config.toml
n_kv_head = 1
d_mlp = 576
norm_place = "pre"
positions = "rope"
rope_base = 10000.0
qk_norm = false
bias = "none"
init_std_qkv = 0.0495
lr_mult_qkv = 0.4
lr_head = 0.00807
schedule = "wsd"
decay_fraction = 1.0
batch_tokens = 32768
seq_len = 1024
dataset = "wikipedia_en"
Each number is 200 + 30 x the weight over its row's rms, rounded and kept within 0 to 999. Layers, rows and columns count from 0. The size before them is the row's rms in percent of the matrix's.

# up: layer 5 MLP up, 576x192, rms 0.0648, rows 466-472, columns 0-95
# down: layer 5 MLP down (transposed), 576x192, rms 0.0498, rows 466-472, columns 0-95
up466,098,206,202,215,151,142,227,193,220,222,190,179,146,159,133,193,213,223,141,198,228,249,207,172,210,183,234,221,201,181,217,225,215,182,239,251,234,102,211,151,217,239,167,221,184,181,177,158,198,210,226,211,139,210,152,220,152,207,184,203,209,242,222,260,159,206,188,261,198,154,204,219,233,240,221,204,231,170,192,248,160,228,232,182,166,221,208,217,257,185,175,213,145,232,217,199,206
down466,092,198,213,203,203,188,214,209,232,217,258,189,202,227,209,176,176,230,215,216,134,224,207,181,191,200,214,205,204,181,214,157,189,169,221,220,227,163,240,197,185,174,201,226,204,204,179,187,183,194,187,182,209,158,182,160,204,140,203,206,211,216,187,192,227,233,247,188,199,254,214,169,205,236,278,190,163,188,207,176,235,185,175,227,184,212,201,147,188,169,250,210,186,212,222,230,235
up467,113,195,191,194,186,189,198,249,178,182,223,180,234,183,208,275,208,197,133,153,165,174,184,154,188,201,221,239,171,236,201,212,204,253,199,245,201,150,218,172,174,245,234,136,171,206,237,156,233,175,178,190,197,207,151,234,208,142,205,253,238,182,155,196,172,177,169,122,162,219,201,230,202,240,211,188,220,174,180,216,215,217,221,229,238,176,237,217,188,169,171,211,212,193,216,213,206
down467,120,228,151,179,182,184,174,221,202,223,167,236,153,152,172,209,236,255,244,252,189,195,216,185,181,185,212,232,215,204,228,165,185,255,233,190,194,182,149,188,182,196,170,187,203,201,215,207,195,247,238,195,205,244,203,190,221,182,229,160,235,213,224,177,211,162,213,188,208,224,186,220,163,183,195,117,175,197,279,168,195,252,157,233,178,214,212,260,205,216,170,172,179,181,202,195,227
up468,094,238,236,162,186,157,207,221,212,209,177,140,152,164,214,207,206,223,208,183,143,205,166,211,154,178,206,207,221,198,197,264,197,164,173,224,246,154,192,153,129,172,197,175,188,187,194,235,225,221,184,211,148,203,198,215,165,223,204,224,204,183,174,176,100,167,202,213,208,163,219,209,204,228,203,223,176,178,214,215,163,214,207,157,187,209,178,169,181,226,174,221,126,263,164,187,279
down468,101,203,165,122,156,199,208,185,148,234,216,201,185,212,179,148,188,183,245,172,221,180,198,203,229,156,225,174,184,163,177,194,232,228,217,141,278,160,126,231,176,184,152,217,245,219,190,225,247,208,236,160,215,209,187,139,215,158,219,160,184,192,179,204,263,241,209,166,211,223,220,143,194,176,221,184,207,197,181,204,178,139,215,190,220,243,221,283,195,241,242,220,203,207,162,245,193
up469,114,153,206,195,171,234,210,266,224,237,177,164,159,202,224,203,218,199,193,213,188,198,195,211,208,184,195,164,177,245,157,188,188,222,154,225,189,179,171,138,202,215,232,182,204,147,156,167,165,180,235,242,204,178,190,217,187,171,203,171,205,223,135,244,186,145,214,161,230,206,180,255,182,210,162,237,226,213,175,248,149,171,170,187,205,222,225,200,122,191,170,152,155,150,182,182,237
down469,139,218,196,291,169,214,247,217,208,174,186,188,223,189,222,240,185,196,184,160,187,263,212,181,211,185,234,201,205,188,155,243,205,191,204,234,195,169,218,195,170,154,202,207,223,238,161,188,206,205,160,206,201,175,203,288,235,191,221,200,190,221,209,224,171,203,180,196,212,204,193,198,205,274,226,158,198,207,203,169,220,199,125,234,207,198,208,161,173,166,209,182,209,150,184,215,161
up470,103,180,233,228,220,183,263,158,190,178,208,178,168,236,166,220,201,219,197,193,209,226,198,313,145,196,198,255,160,241,156,216,195,181,197,201,232,203,165,192,257,241,212,194,202,155,174,187,199,232,220,195,155,210,170,252,176,178,204,182,140,274,226,144,161,175,257,136,219,176,182,189,232,172,185,245,213,227,155,201,170,180,175,177,199,187,225,159,187,161,177,159,184,222,198,171,195
down470,099,165,220,161,156,247,200,186,235,233,245,198,158,189,210,205,211,177,211,240,272,188,192,185,141,195,183,250,149,155,181,200,176,186,235,202,148,216,180,172,193,200,217,171,238,221,205,226,204,153,292,197,169,219,224,213,244,220,186,220,223,228,205,194,198,238,204,193,197,210,91,229,201,219,194,157,232,245,194,223,179,147,215,212,170,190,134,209,264,179,239,174,198,182,181,255,179
up471,093,232,224,239,203,115,144,222,203,161,183,120,172,230,200,213,245,185,123,196,216,196,193,199,161,157,193,162,192,236,189,217,260,219,204,178,195,206,226,187,234,175,209,223,176,169,202,258,216,199,194,238,156,211,218,224,185,212,164,223,180,194,188,269,179,173,241,185,225,221,189,210,198,164,143,160,193,178,207,213,232,220,199,133,199,223,190,178,185,238,208,133,115,177,192,186,285
down471,086,156,188,109,214,251,229,216,204,232,244,201,242,239,221,216,191,176,213,245,215,171,188,211,244,227,239,227,188,182,190,208,198,220,191,193,212,144,219,168,209,204,151,168,191,211,207,186,254,232,214,161,211,193,180,140,200,150,170,230,263,192,167,161,199,230,125,234,175,194,283,209,157,99,221,275,239,171,193,225,232,187,138,241,195,196,170,259,244,202,165,194,173,207,206,209,129
up472,088,205,187,176,171,227,179,180,213,198,243,228,202,205,244,191,206,202,230,195,279,166,165,265,158,206,235,226,205,199,198,208,202,186,172,242,220,225,197,127,173,178,171,137,216,284,209,225,184,238,216,202,142,214,159,203,167,172,172,222,210,158,219,219,148,168,198,198,240,180,166,245,207,235,177,218,197,201,209,195,161,170,216,212,253,189,221,211,208,206,165,200,201,200,187,177,203
down472,088,196,228,173,231,201,213,222,147,176,157,190,199,257,205,211,249,216,163,180,174,167,173,179,191,180,182,231,190,216,143,197,195,232,197,164,167,181,211,206,229,256,208,259,250,218,191,209,228,144,148,179,199,181,238,125,218,195,209,157,217,185,200,231,148,173,221,123,224,196,237,198,196,206,216,201,245,239,127,182,241,206,176,231,221,192,193,195,186,175,197,213,185,206,161,163,198